{
  "d_model": 192,
  "head_dim": 64,
  "vocab_size": 4096,
  "activation": "swiglu",
  "norm_place": "pre",
  "init_std_o": 0.0444,
  "optimizer": "muon",
  "lr": 0.00993,
  "decay_shape": "linear",
  "dataset": "wikipedia_en"
}
Each number is 128 + 32 x the weight over its row's rms, rounded and kept within 0 to 255. Layers, rows and columns count from 0. The size above them is the row's rms in percent of the matrix's.

# layer 6 MLP gate, 512x192, rms 0.223, rows 111-145, columns 0-63
size [ 97  90  94  99  84  93 103 107  99  90 119 100 138 119  97  99 103 101  74 100  83 101 101 102  90  86  97  95 101  76  99 107  98 102  98]
[[138 155 110 179  70 140 114 117 131  78 151 108 106 123 119  78 169 160 125 100 139 134  96 150 169 135 166 112  79  73 153 117  79 133  89 179 123 142 140  95 153 132 162 147  95 135 197 162 132 126 150  49 141  70 151 156 160 124 147 161 145 117  88  93]
 [139 163 123 102 112 118 132  99 134 132  90 145 111 126 113 138 102 126 111 134 167 118  96 136 130 123 101 109 139 156 176 163 109 105  98 116 164 204  92 122 186 104 111 119 158  79 132 126 105 167 129 126  93 121 136 114 156 133 125 142 161 153 140 120]
 [132 156 151 126 149 123 107  68 123 131 106 107 114 101  52 131 138 145 165 159 174 129 119 105 123  63 152 183 117 167 120 196 135 132 120 128 108  39  89 168 153 103 134 142  60 120 165 138 136 139 146 115  61 119 105 133 144 116 165 157  51 192 136 168]
 [131 134 163 244 155 113 115 136 114 121 165 117 133 107 130 125 125 131 105 116 158 161 174 134 124 142 107 109 146 100 105  91 167 121 187 166  80 163 138 116  87 152 126 144  99  77 131 166 183  70 162 149 130 140 126 111 113 150 109 133 106 153  97 157]
 [184 121 177 111 172  76 141 104 144 118 133 145 148 167 188 139 217 102 162 151 142 116 152  93 109 107  87 132 135 148 136 137 179 105 139 135 139 147 126  94  73  82 102 134 230 160 143 129 156 156 102 137 162 135  82 137 185 176 173 146 122 145 160 116]
 [ 87 173 138 203 138  94 131 156 139 131 157 129 174 115 156 140 138 122 173 106  77 103 115 114 129 140 141 141 100 160 167 146  98 135 161  49 101 136 132 172  81  75 158 164 128 109 124 141 119 149 160 195 147 114 101  84 112 103 153 126 154 107 163 138]
 [ 89  45 138 148 152 162 140 141 134  97 176 141 142 157 145  65 156 134 112 113 125 133 161 176 139 162 115 169 190 137 145  91 147 105  97 149 155 110 127  85 128 126  82 131 146 173 112 118 161 113 152 109 152 106  83 109 137  89 116 128  70 177 172 158]
 [131 113 159 133 115 110 121  85  75 101 120 167  93 116 160 116 119 168 104 104 136 153 126 241  93 147 191 161 167 152  80 101 153 122  52 116 135 162 115 167 163 100 104 120  83 126 116 115  92 115 173 133 119 119 115 180 145  65 128 169 162 147 135 128]
 [101  71 170 139 120 133  65 136  90 140 137 128 161 191 114 134 183  56 138 110 147 161  87 153 123 120 177 174 103 110 108  81 117 149  75 110 110 114 143 140 167  80 114  72 152  93 145 179 133 152 131 121 149 121 103 121 147 125 137  73 127 159  75 168]
 [118 133 117 157  80 147 170 197 139 132 138 113 143 140  75 105  81 153 120  91 149 144 145  98 107  97 152 128 106 117 124  99  78 191 179 158  88 149  95 120  97  86 109 202 159  90 134 130 148 124 156 159 126 146  64 123  94 131 124 171 106 135 128 110]
 [123 125 116 147 149  95 168 110 132 143 103 136 129 100 113 144 113 171 137  38 144 143 149 148 160 136 157 151  83 113  96 143 176 128 135 149 137 110 131 125  90 122  68  98 121 116 109 105 116 160 142 140 143  99 153 108  98 126 122 163 107 151 144 173]
 [164 110 114 167 214 127 121  81 117  98 130 142 125 110  88  94  75 150 100 197 162 134 150  80  96 164 150 151 124 180 135  50 102 160 119 169 159 159 176 157 107 148 143 133  93 141 133 174  88 146 122 116 118 140 121 128 143 163 180 140  78 129  68 156]
 [134 120 123 124 119 163 129 132 172 141 121 102 189 154 119 106 134 136  93 122 122 103 131 113 131 107 161 162 134 161  76 159 205 151 147 141  99 172 141 116  99 138 103 122  84  88 123 170  99 147 120 122 150  97 114 135  89 109 100 161 124 148  28  78]
 [141 108 158 157 118 123 162 145 154  99  78 116  84 122 127 151 116  83 113  94 112 102 110 146 134 104 188  93 143 114 148 136 171 146 145 134 178 142 165 178 109 161 149  57  85 128 156 169 112 123  93 156 142 131  92 101  92 135 158 151 117 108 111 101]
 [106  96 115 145 132  78  97 135 150 136 130 194 122 156 127 107 102 129 135 137 119 128 156 111 149 124 140 132 188 117 166 137 102 125 138 105 160 107 137 122 125 138  68  65 179 139 143 104  67 164 126 170 153  69  91 130 140 146  56 178 113  90 108 127]
 [186 170 179  72 149 138 116 155  96 152 134  43 149  87 138 109 115 119 131 168 191 153 155 174 102 133 101  95 127 109 119 162 142 115 122 101 100  96 150 118  85 207 131 115  87 147 134 120 113 125 115 101 149 176 119 111 120 113 154 106 137 125 124 122]
 [162  92 144 150 139 139  78 121 143 153 144 120 147 132 165 140 105  46  72  92  88 160 126 115  89 137  24 155 157 144 150 111  64 162 108  93 149 169 139 135 112 157 220 137 110 121  96 120  81 110 168 155 153 133 135  98 128 164 104 112 109 143 125 118]
 [ 93 119 136 154 126 131  92 181  81 124 126 144 144 130 148  92 128 173 166 162 167 157 107  93 146 145 131 129 148 188 139 176 136 156 100  94 109 154 107  53 118 144 124 139 136 168 167 163 103 154 122 159 141 153 128 116 111 165  75 134  85 124 133 147]
 [146 139 173 172  48 160 177 160  69 116 125 155 112 164 120 101 124 111 104 152 132  97 154 152  94 133 187 116 168  57 130  61 148 160 161 131 153  78 163 112 139 128 114 140 110 160 137 173 166 125 110 156 174  84  83  87  93 131  99  83  95 174 124 192]
 [ 91 139 108 122 156 103 129 117 127 190 121  92 154 130 101 150 135 116  81 116 107  76 177 121  99 117 122 145 106 134 175 152 126 152 200 164 185 118 120 192 116  75  77 136 168  75 119 158 118 139 131 112  71 131 164 154 137 117 104 173 203 139 103 150]
 [ 92 144  94 167 130 115 120 172 128 195 103  77 153 144 102 152 153 143 142 154 139 131 132  69 106 162 137 149  64 120 148 115 131  87 181 142 102 120 151 186 109 109 177 128 144 190 132  94 149 106 111 160 188 104 177 167 104 118 167 110 133  95  84 102]
 [106 159 137 133 109 154 102  97 138  99 169  82  93 149  87 155 154 109 105  81 189  52  94 139 149 133 131 149 117 124 135 152 127 150 161 162  78 143 115 150 107 194 100 156 116  99 142 103 155  94  74 119 155 136 139 127 183  87  89 133 143 137  88 195]
 [121 151 117 102 150 153 131 102 129 161 105  83 123 111 135  90 140 143 138 185 165 124 159 134 104 130 128 156 172 169  93 124 100 108 110 145 135 130  93 140 101  97 114 155  89  77  89 161 121 195 147 145 156 154  89  76 211 169 113 148 100 165 166  97]
 [120 187 160  92  87 125 183 104 118 140 112 167 119 137 113  75 101 203 119 194 135 101  53 164 113 141 155  96 165 145 145 118 126 163 144 112  76 120 178 178 174 192 112 130 167 165 126 177 119 132 146 160 153 103  94 157  89 117 114  98 121 208  87 159]
 [108 145  92  97 113 171 103  62 118 119  99  82 141 131  79 115  78 184 191 112 113  92 171  98 133 124  87 162 157 146 107  89 123 143 157 157 131 132 118 118 153 178 115 116  87 126 171 119 147 157 135 119 117 115 113 128 168 110 125 172 181 106 123 157]
 [160 114 106  90 142 107 150  82 109 103 148  86 121 120 135 121  92 179 148 150 124 126  98 115  81 100  77 126 142 123  83 135 158 182 129 137 134 103 136 185 121  77  93 105  81  98 147 193  53 175 165 135 150  97 123  97 181 128 125 110 117  65 121 103]
 [133 164 142 159 126 114 157  80 112 120  96 109 169  81 167 148  86 162 139 160 144 154 130 191 149 126 164 116 106 138  77 114 137  77 160 132  80 132 117 136 120 161 136  82 156 127 110 163 117 185 131 158 107 157 144 124 116 136 161 123  75  94 102 135]
 [110 116  52 182 112 121 113 132 134 132 155 177 213 119 126 167 154  83 108  87 125 146  90 134 163  94 104 201 142 155 146 125 153 123 144 143 132 185 142 111 140 156 153 207 134 127 121 179 103 163 128  91 188 128 180 117 142 142 153 161 152 135  95 155]
 [ 73  42 113 117 136 184  90 106 116 168 174 114 144 158  94 140 142 112  97 144 119 113  54 110 141 176 113 100 132 136 194 157 147 136 108 147 139  99 143  95 143 145 142  56  95 118 136 136 167 165  89  98 138 154  78 152 123  80 130  81 142 152  99  83]
 [199 129 151 146  59 118 139 159 149 119 162  76 126 122 123  99 172 136 164 196 140 172 117 152 125 143 137  81 137 109 138 150 137 144 101 138 120 102 151 140 106 100  91 114 153 120  88  52 132 109 151 135 168  80 143  94 131 100 146 201 115  73 111  92]
 [115 177 198 152 147 130 152 105  56  86 111 114 176  98 157 123  88 168 110 152 137 132  78 187  70 131 173 105 105 108 129 137 114 154 211  99 185 181 141 118 125 114 147  99 133 114 125 188 114 134  56 120 145 152 149 135  59 143 172 164 148 195 105 103]
 [143 128 190 100 104 102  99 132 145 113 122  98 124 137  95 104 114 120 110 117 177 121  90 179 114 116 166 134 189 181 139  80 168 134  99 183 123 108  85  66 159  90 167 102 111 154 146 166 136 116 137  82 141 135 165 191  84 117  96 106  95 122  58 202]
 [167 150 137 131 146 121  87  91 129 144 137 140 128 147 134 100 142 181 140 120  79 175 177 124 198 150 129 147  83 124 107 127  97 172 135 151 131 169 110 132 135 142  65 126  89 118 132 156 111 220 112 115 102 118 108  90 132 159  92  98  86 160  79  94]
 [188 105 115 130 122  63 179 119 168  73 134 104 124 176 102 197  94 200 171 114  62  93 115 116 159  93 112 102 118 113 178 116 112 121 112 126 172  84 124 127 196 171 109  69 118 134 105 112 153 167 105 100 160 121  88 143 153 101 112 164 144  99 176 129]
 [134  80  95 153 159 110  84 177 120  83 116 125 119 138  56 138 118 190  94 138 133 110 162 118  73  98 159 172 139 113 113 142 113 102 171 136 135 112 106  96 110 163 136 153 100  76 127 132 145 171 122 131 105 127 144 177 146 176  88 126  73 106 134 109]]
# layer 6 MLP up, 512x192, rms 0.209, rows 111-145, columns 0-63
size [ 98  99  96  97  93  95 108 106 102  90 110  96 121 120  95  94 102 104  82 102  90 101 100  93  93  90  91  93 106  74 104  97  94  93  96]
[[160 136 168 106 154  72 100 104 152 140  88  51 131 106 103 127 119 145 147 181 136 133 137 161 138 126 161 141  87 177 136 152 147 157 122  99  98 129  94 187 122 148  67 167 145 128  89 162  92 147 103  82 146 125 149 121 100 140 138  67 151 183 131 140]
 [103 129 136 194 113 111  81 137 130 160  99 131 209 127 156 173 113 132 181  85 149 203  83  54 110 137 110 147 135 145 173 159 140 143  94 147 118 155 163 163 106 163  77 103 151  94 117 118  98 130 165 168 101 120 133 116  94 114 129  77 203 112 151 158]
 [120 111 136 157  91 138 130 109 147 157 140 132 146 165 108  77  86  92 145 135 132  94  98 130 101 146 130 148 132 153 121 131  98 196 155  72 149 102  96 133  86 154 121 158  94 132 176  76 171 133 143 137  83 143 128 120 129  89  87 104 128 132 128 110]
 [117 138 149 102  93 193 122  52 137 136 121 134  98 158 181 118 163 125 130  97 156  97  94 187 129 108 127 163  83  92 183 103 194  85 118 117  97 112  91 128 111  39 173 149 146 113 107 113  92 106 114  95 151 120 199 130 176 122 103 116 117 147  80 140]
 [141  78 124 137 119 123 143 141 133 152 124 138 164 171 141 117 160 117 104 132 165 140 233 107 154 159 116 150 120 160 113 134 124 162 109 114 175 109 114 135 107  88  92 125 201  99 118 105 144 199 118 146  93 122 159 119 121 123  99  66 127 106 143 178]
 [142 114 117 140 115 105 109 153 115  96 110 137 125  73 143 181 121 117 177 154  82 114 132  99 111 121 106  99 104 148  26 171 146 104  83 150 152 185  65 180 141  80  91 101 127 133  90  99 149 120 163 127  79 118 104  94 133 170 171 159 108 122  76 112]
 [113 101  84 144 124 101 137 146 147 166 109 112 119 137 113 155 125 107 136 102 107 156 146 178 121 163 147 161  92 110 110 181 126 149  99  99  82 165  95 183 118 196 147  82 139 165 148  98 172 133 123 160 152 150  92 120 119 174 113 106 145 154 140 115]
 [160 147 168  57 107 100 104  99 142 111  83 132 175 143 210 120 169 141 123 100 136 127 191 157 100 166 140 123 105  72 112 158 120 162  85 127  71 137  99 148 162 139 143 165 108  86 149 120 122  95 120 100  56 156 121 154 126 138 196 135 109 109 103 126]
 [126  81  98  57 105 110 146 108  99 138 128 141 117 134 104 143 149 235 150 175 118  91 133 142  58 122  97 152 162 116 126 133 105 170 123 160 128 149 108 133 118 156  92 138 108 170 140 191 131 129  91  54 126 113  97 133  98 191  98 144 103 127  80  72]
 [183 107 105  83 143  84  94  93 160 182 156  90 110  74 128 126  82 165 138 171 126 137  95 145 108 124  59 120 134 120 121  96 174  92 151 115 153 131 125 116 129 100 114 125 131 139 170 128  87 137  47 121  95 121 106 133 135 163 140  86  95  71  87 182]
 [101 101 155 143  61 163 130 155 161 157 170  96 139 108 165  88 106 177 143 128 155  87 152 111 134 173 127 157 148 168  99 174 116  95 156 115 106 126  70 121 110 146 139 137  83  95 163 178 185 118  89  81  84 185  78 103 117 109  84 184  98 151 145 111]
 [137 157 131 118 149 126 132 140  66 140 142 176 154  49 102 134 122 163  67 113 144 192  86 141 112 135 128 117 154 106 182  75 147 155 115  79 177 164  83 103 129 177 133  63 110 126 140 130 141 110 120 201 187  99  93 129 123 192 111 111 105 181 142  95]
 [129 126 104 167 129 184  88 152 106 170 139 124 151 137 140 156 119 113  53 141 101 171 153 183 221 193 145 137 196 100 130 134 121 148 152 119 166 146 124 135 133 205 112 101  81 122 116 155 129 129 143 117 176 140 123  70  69 176  98 111 115 144 141 125]
 [118 128  88 131  61 102 150  71 119 138 149 138 145  96 145 183  75  97 118  82 146 115 108 119 134  58  94 142  83 120 179 114 112 126 139 130  94  75 142 134 113 144 166 133  87 154 129 110  95 212 125 139 147 168 165 136 137 116 149 188 138 156 128  66]
 [144 126 129 101 154 120 153  66 127 154 120  77 149 157 155 109 111 118 106 131 174 150 157 147 137 197  69 162  99 177 160 120 173 138  97  75 103  87 152 136 128 111 125 160 177 100 107 122 149 123 174  73 152  50 189 209 141 144 155  89 187 141 112 163]
 [181 144 100 130 115 138 142 137 175 109  72 166 126 105  92 137 119 185 125 102 151 132 159 182  94 101 108 130  93 140 167  73 106  89 163 150 129 162 123  84 163  99 166 119 181 161 102 115 117 145 154 150 108 143 140 114 112 165 131 113 139 162  97  90]
 [104 154  82 127 119 163 114 117 120 117 163 141 146 147 189 164  83 104 105 149 142 139  81 181  69 193 127 148 125 153 171 112 139 101 147 107 138 155 123 138 121 125  49 105 143 160 143 130 165 126 137 138 100 140 133  89 132  99 141 168 108 155 136 117]
 [152  89 127 113 163 111 114 117  69 105  76 153 117 121  78 152 141 101 114 132 112 100  81 132 177 166 104 117  91  92 165 163 188 109 117  95 124 107 108  83 165 133 177 117 141  75 101  83 144 200  75 173 149 144 155  91  68 137 133 101 153 126 173  90]
 [ 92 123 114 121  99  74 135  67 101 139 120  64 140 106 179  42 107 201 174 106 148 180 130 134 120 123  91 166  81 137  79 166 147  83 152 111 108 148  94 150 152 122 134 118 129 102 154 161 123 136 135 164 117 159  96 137 137 172 149  82 125 132  85 140]
 [117 151 200 137 102 109 138 138 110 156 116  80  75  84 135  70 149  90  73 140 109 143 192 100  98 107 175 171  91 111 125  77 168 120 112  51 112 123 150 106 135  87  82 121 183 126 145 126 156  66  91 145 108 156 122 159 155  48 120 108  69 130  85 166]
 [152 163 135 171 146 111  68 157 129  83 151 148 122 164 142 155 142  76 115 174 111 112 142  42  88 147 152 131 105  65  62 142  95 155 120 157 104 154 142  75  87 135 154 121 152 146  75 122 140  75 160 154  97  79 207 109 109 171 119 124 150 152 104 105]
 [166  65 145 101 134  72  72 188 170 153 133  98 165 189 129  92 115 133 192 122  95  66 109 141  99  81 105 121 108 124 110 121 150 138 169  98 177 104 141 102 144 101 205  68 111 161 153 110 144  96 131 160 143 163 140 123  84 150 129 107 124 133 141 126]
 [110  93  95  98 170 231 159 124 129 156 177 141 118 103 115 153 134 137 148 117 187 108 140  83 147 128 122 112 161 120  67 141 131  89 131 129 134 130  29 124 118 156  67 123 104 141 142 168 117 185 151 132 137 130 105 117  80 131  69 122 122 182 180  91]
 [105  81 136  63 126 171 124 119 112 101 164 156 118 177 124 188 118 136 141 138 153 136 116  93 243 175 127 159 157 125 170 112 125 136 142 143 135  84 111 129 110 140 113 120 156 171 136 126 110 126  98 107 152 125  77 123 159 125  79  82 146 153 120 157]
 [ 82 173 155  68 173 114 128 119  86 121 105 110  82  92 142 133  70 184 125 168 146  68 130  82 192 165 115 123 143 111  77  72 128 146 134 173  56 103  91 181 104 123 130 128 104 131 186 121 125 190 122 160 130 128 120 104 148  69  77 157 117 151 116 142]
 [120 166 206  85 106 193 168 136 115 113 142 183  68 132 132 147 134 182 141 124  81 145  66 175 134 121 156 151 160 158 202 104 133 109  77 113 109 151 130 133 104  79 128 115 154 110 142 118 129  83 118 115 141 107 139  98  95  56 142 114  95 145  69 157]
 [ 81 146 143  90  98 113 144 136  87 144  66 160 143 175 136  99 113 138 188 114 143 104 155 189 156 142 121 138 102 143 154 112  69 136 171 119 114 134  55  19 105 168 153 145 160 116 129 157 118 134 123 107 169  98 124  74 207 147 134 138 154 127 121 153]
 [ 88 125  88 179 100 100 118  94 111  82 129 140 172 139 139 107 125  99 103 156 110 135  98 146 113 137 137  78 101  99 138 102 153 120 141 149 129 154 172  80 131 144 172 106 159 170 119  96 153  58  87 164 149 150 155 143 129 102  95 129 185 106 163 187]
 [ 80 149 155 139 120  57 176 150 134 111 122 138 107  80 179 136 155 123  42 126 170 125 190 169 162 146 138 104 113 114 188 122 120 148 154 127 136 152 118 176  82 144  79 153 121  64 126 207 107 100 127 136 166 122  67 122  77 135 153 119 148 155 147 132]
 [102 161 183 107  89  82 112 155 176 135 151 134 123 127  98 134 140  58 141 116  55 173 104 159 133 122 141 107 129 112 147 158 153 113  80 132 109 181 182 147 126 130 107 177 142 225 144  89 122 139 167 121 180  84 170 142 124 124  92 130  39  94 122 114]
 [150 119 174 113 145 114 104 115 152 113  92 132  91 133 171 116  79 131  48 159 118 161 150  98 143 117 124 111 172 160 174  99  94 125  61  91  71 172 181 119 124  95  26 129 144 104 154 169  93  68 110  82 118  84  80 108 110  89 108 144 120 149 124 137]
 [155 109 120 141 117  67  58  91 124 164 164 151 153  78  85  62  89 118 110 169 153 104 135 150 126 166  75  85 155 111  84 161 112 173 174 128 108 130  90  80  75 102 127 157 119 124 105 106 158 115 119 110 116 159 138 112 136 132  74 122  62 124 122  91]
 [137 137 106 165 110 121 203 217 155  93  89 110 110 136  44 160 162 158 143 103 107 110 113 163 187 142 135 154  58 139 117 125  74 159 158 165 141 182 137 173 107  95 126 169 136  94 115 151 113 119 172 116 100  97 136 103  99 176  95 115 134  59 103 147]
 [164 180 120 122 143 114  97 167 112  79 158 149 137 151 118 137 126 149 116 181 141 169 135 108 158 112 114 117  91 127 146 136  73 130 150  87 163 120 154 172 151 142  95 126 115 143 116 134  99 139 154 111  77 100 113  72 136 112  90 110  82 149 139  95]
 [136 157 141 148 128 128 171  55 110 119 111 169 130 152 186 151 122 106 127 157 128 115 158 160 158 133 148 164  96  88 143  93 156  97  67 117 185 110 107 168 176 163 145 107 139 202  97 119 158 102 164 143  58 149 128 122 120 143 159 158 190 110 106 113]]
# layer 6 MLP down (transposed), 512x192, rms 0.123, rows 111-145, columns 0-63
size [101  99  98  98  91  98 103 107 102  99 101  98 115 106 111 100 101 110  92  96  90 101 109  99  95  89  95  96 102  83 106 109 100  95 109]
[[149 109 184 151 104 122  91 126 151 192  78 132 172 136 144  83  88  74 101  86 146 116 104  74 103 112 151 142 152 130 123  98 149 117 157 154  91 133 113 123 143 125 157 167 144 145 189 161  74 137 154 105 120  91 102 131 107 141 101 181 155 158 148 142]
 [141 128 144 152  94 136  80 108 145  64 167 101 101 113 174 198 158 118 142  92 119 128  95 110  87 221  92 120 165  82 134 139 178  80 106  86 151 143 154 130 138 143 124 185  90 104  92  83 133 136 108 144 118 162 134 133 115 105 130 126 175 140 204 123]
 [116 175 126 137 124 189 170 175 120 171 165 156  97 145 104 202 174 150  76  90  93 135  80  99  96 180 132  95 130  92 106  61 119 107  83 117 136 121 184 122 114 137 129 160 176 137 103 127 151 156  89 132  41 143 159 104  97 104 119 138 105 106 124 136]
 [115 156 140 140 133 135 117 147 155 127 104 107 102 135  61 142 166 109 142  50 164 145  67  80  45 149 165 109 155 174 166 141 137 197  87 167  63 141  83 116 158 131 137 193 146  87 179 164 103 123 156  85 111 105 112 116 177 159 128 145 131 163 124  91]
 [117 135 154  86 159 127 101 142 156 124 130 133 158  91 152 129 132 112 146 141 111  65 102 156  87  64 127 120 108 172 146  78 142 148 129  75  99  91  53 136  99 151 131  84 101 118 111 120 157  74  56 108 110  86 153 113 142 144  97  69 105 126 146 156]
 [122  93 136 142 113 143  70 159  84 148 130  85 153  85 103 147 103 142  96 111 139 143 101 125 110 131 152 154 130 128  77 164 154  96 137 153 157 170 130 111  66  63 126  89 121 153 102 113 124 147 123 130 143 131  69 181 175 183 189  84 137  81 175 138]
 [161  66 166  87 112  92  87 128  76 120  85 168 131  81 122 149 117 173 165 142  90 158  91 217 149 135 111 116 110 131 108 102 140  96 113 112 159 137 117 126 110 117 120 128 133 147 164 175  99 192 148 127 155 122 146 115  99  93 127 100 177 105  70 134]
 [113 181 173 147  80 118 115  87 112 112 157 184 119 117 163 148 125 142  94 124 104 127 129 170 148 161 164 179 146 117 113 124 165 132  96 141 150 151 109 145 163  89  84 100 147  78 153 134   7  77 131 184 112  77 145 144 113 141 125  80 122 163 132 144]
 [ 58 107 136 126  85 148  52 135  96 111 134 108 112 188 148  98 200 122 105 132  99 154  94 113  76 141 159 171 154 118 169 145  80 141  78 107  83 112 133  85 141  93 113 165 184  94 148 161 104 144 138  68 132 146 139 145 155 139 158 143  82 109 125 155]
 [162 109 176 118 156 135  99 175  67  82 137 115 117 153 141 131 138 121 132 119 140 109 123 181 168 157 129 177 143 147 150 164 114  96  88 139 129 183 144  84 162 140 104 118 107 179 147 146  99 142 167 137  80 110  73 119 160 142 119 114  50 110 115  93]
 [161 146 112  66  84  71 139 122  97 176 163  76 126 151 127 167 123 136  67  68 109  90 135 147 128 144 127 162  97 127 133  80  97 163 100 131 143 138 189 124 172 111 108 180 158 101 157  93  78 107 136 126 183 113 147 124 134  68 127 171 215 111 162 174]
 [164 139 139 179 171 135 153 147 116 138 133 153 134 128 115 140 145 140  88 220  89 164 168 121 120 174 178  94 140  82 144 151  58 121  79 165 111 137 152 115 165 167 132 103 122 166 112 132 124 125  61 115 121 169 209  92 137  82 163  92 124 120 178 157]
 [122 128 132  69 114 137 164 129 210 133 119 142 206 143 111 150 162 102 130 120  75 138  50 145 120  90 183  99 148 139 140 113 135 139 155 137 132 138 168 179 116 136 105 102 124 102 167 120 103  96  95 107 151 148 107 144  75 178 144  70 108  84 121 131]
 [106 144  99 102  97 129 135 119 180 107 142 187 145 158  73 105 136 126 161  90  99 157  69 155 103  59 109 119 154 117 134 138 121 142 117 144 145 145 107 165 145  92  90  84 129  94 104 114 134 147 136 149  83 192 130 166 184 152 201  79  94  95 100 114]
 [ 92 187  89 114  85 160 129  94 114 164 131 140 153 152 109 200 131 133 121 156 130 170 129 160 182 167 134 142 160 126 116  71 176 136  51 135 192 143 133  31 185 133 191 131 150 121 133 136 131 115 129  95 135 142 107 150 122  84 130 145 140 133 119 133]
 [145  73  93  98 129 122 181 145 129  94 163 135  74  81 151 118 131 104  60  98  68  82  92 122  77 146 141 178 121 163 185  54 160 109 181 154  89 184  68 121 139 112 100 116 135 141 161 101 129 124 137 131 109 133 102 125  97 110 120 140 124 118  70  91]
 [ 93  75 130 210 178 169 153 143  66  87 145 121 181  66 205 190 108 128 110 132 146 165 148 145 116 119 151 154 166  93 133  90 163 144 154 125  34  65 113 140 168 142 144 156 178 167 159 110 184 119 138 128 108 110 102 142 122 155 134  70 136 166 129 127]
 [102 118 154 140 130 126 129 125  59  82 170 127 180 143 153 102 151 108 104 149 129 143  90 111 156 130 136 128 136 149 105 139  58 136 140 136 121 129 172 136 194 172  77  90 100  80 159 100  76 127  82  79 191 141 171  67  96 198 144 138 114 180 178 148]
 [147  73 160 197 140 155 157 128 101  88 122 128 129 190 126 160 120 118 105  70 100 135 198 175 119 127 152  90 135 177 166 120  93 113 113 138 194  51 105 189 124 120 163 175 164 162  92 170 186 190 110 119 102 139  91 125 130 109  72 129 111 131 134 124]
 [118 138 179 227 124 152 161 158 146  75 101 153 152  86 143 148 111 114 136 135 134  87 130 143 113  98 168 121 141 141 121 176 161  98  65  81  82 131 147  89 139  93 156 129 127 129  83 138 118 113 170 161 120  77 109 113  94 161 200 158  36 152 139 107]
 [120 139 178 118 132 177 159 162 130 101 176  90 110 117 102 132 191  68 119 186 212 127 139  79 144 133 181 134 120 161 102 132  98 153 109 150 163 162 167 113 108 160 167 148 145 120  95 169 150 143 155 131 109  56  88  86 143 100 134 153 160 131 117  92]
 [122 181  95 122 116 160 154 141 113 146 141  92 114 120 155  97 162 165 148 147 145 122 113 150  93 133 105  79 137 130 141 110 101 134 109  78 162 189 133 105 128 138 106 112 115 143 184 123 115 115  69 141 153 153 141 122 126 129 139 172 107 132 146 138]
 [118  88  88 171  98 186 143 100  91 166 111  83 120 164 143 117 126 104 134  97 190 154 113  91 135 112 133  97 148 144 117 181 147 112  79 125 122 182  85 121 130  96 127  95 178 140  86 113 119 194 128 122 106 132 133 141 112 132  88 118 111 156 178 116]
 [115  92  95 124  62 145 157 141 187 105 174  98  98 136  99 201 118 197 141 178 172 156  87 113 115 162  94  74 167  96 173 128 152 201 126 217  98 100 162 201 167 102 160 109 151 105 109 122 160 104 120 108 127  75 138 114 108 145 152 112 178 136 153 111]
 [158 124 136 101 131 130 173 116 146 113 122 155 117 105 115 146 144 128 132 161 156 134 110 121 111 144 127 201 128 116  97 189 136 114 139 123 125  62  94 148 135 159  58 177 189 116 107 137 128 186 127 107 165 147 119  51 102  95 120 110  84 122 109 161]
 [ 94 135  92 172  98 168 154  86  95 105 180  88 112 109 161 135 113 132 119 184  98 173 102 152 127 139 129 122 153 169  56 149 118  76 132 163  91 123  98  94  80 126 199  54 142 132 170  88 106 138 147  84  94 168 123 110 168 111  89 158 180 118  99 120]
 [ 72  94  66  74 122 101 119 127 141 102 201 129  77 119  64 148 173 151 118 120 116  97 118 105 114 186 104  84 128  72  92 129 142 142 142 124 149 113 226 137 129 107 128 135 100 113 137  70 144 102 139 140 145  62 117 149 108 173  96  94 158 131 140 121]
 [ 89 107  58 176 145 125  99  79 139 117 108 126 161 160  94  96 189 102 113 179 100 140  93 113 125 184 134 110 177  64 122 109  92 121 112 105  75 135 174 146 111 126 130  97 121 107 175 127 127 186  92 167  95 151 132 187 117 168 148  82  14 105 143 160]
 [ 84  89 148 100  65 105  84  95 136 136 117 205 128  76  95  85 169  91 166 157 143 137 138 104 164 183 107 138 133 158 103 145 135 134 172 142 172 121 151 132 169 205 194 135 137 114 163 104 140 144  59  72 159 140 150 100 107 134 101 134 150 144 105  82]
 [172 152 148  66 146 157 117 139 142 156  73 145  72  76 124 113 104 126 176 111  99 116 123  94 172 122  94 148 138  88 147 146 111 163 130 111 154 119  62 140 122 140  94 198 113 127 122  89 168 117 122 170  96 165 155 141 122  95 100  88 139 101  65  93]
 [134 186 150  80 143 179  78  97 110 177 161 130 151 104 127 163 123 102 137 154 124 102 163  69 115 109 120  74  79  90  99 140 133 139 126 128 120 121 135 118 143  76 134 161 109 101 141 118 139 144  88  91 137 104 105 124  76 138 133 146 132 134 184 129]
 [ 84 152 125  99 147  88 110 140  67 116 104 139 128 151 128  73 140 137 127  82 123 133  69 176 135  98 120  93 135 130 107 188 170 196 197  90 175  92  98 152  87 142 141 111 100 172 123 125 116 137 101 145  92 139 186 201 163 124  98  63  97  59 127 134]
 [125 162 165  87 123 201 137 128 130 128 121  97  55 152 138 130  92 109 144 132 132  98 169 140 101 134  67  95 105 115  73  89 109 147 214 158 188 168 130 127 175 110 112 205 154 108 152 105  90 130 158 159 137 115  78  23 110 123 144 156 132 152  76 116]
 [ 48 109 142 179 151 106  64 165 157 124 133 184  85  81  82  81  98  84 114 136 194 145  86 143 110  94 156 111 129 105 119 131 157  86 130 139  81 131  80 119 129 143 132 197 130 164 152 116 132 151 113 193 116 142 171  70 117 110  77 132  98 118  99 130]
 [107 194 192 153 151 128 168  68  78 105  90 125  94 165 190 144 118 143 140 147 158 135 107 140 158 156 161 136 121 118 148 149 124 124  92 175 138 132  63 106  82 101 204  90 167 120 101 167 154 124 131  72  98 143 104 127 135 118 142 175 175 140 143 118]]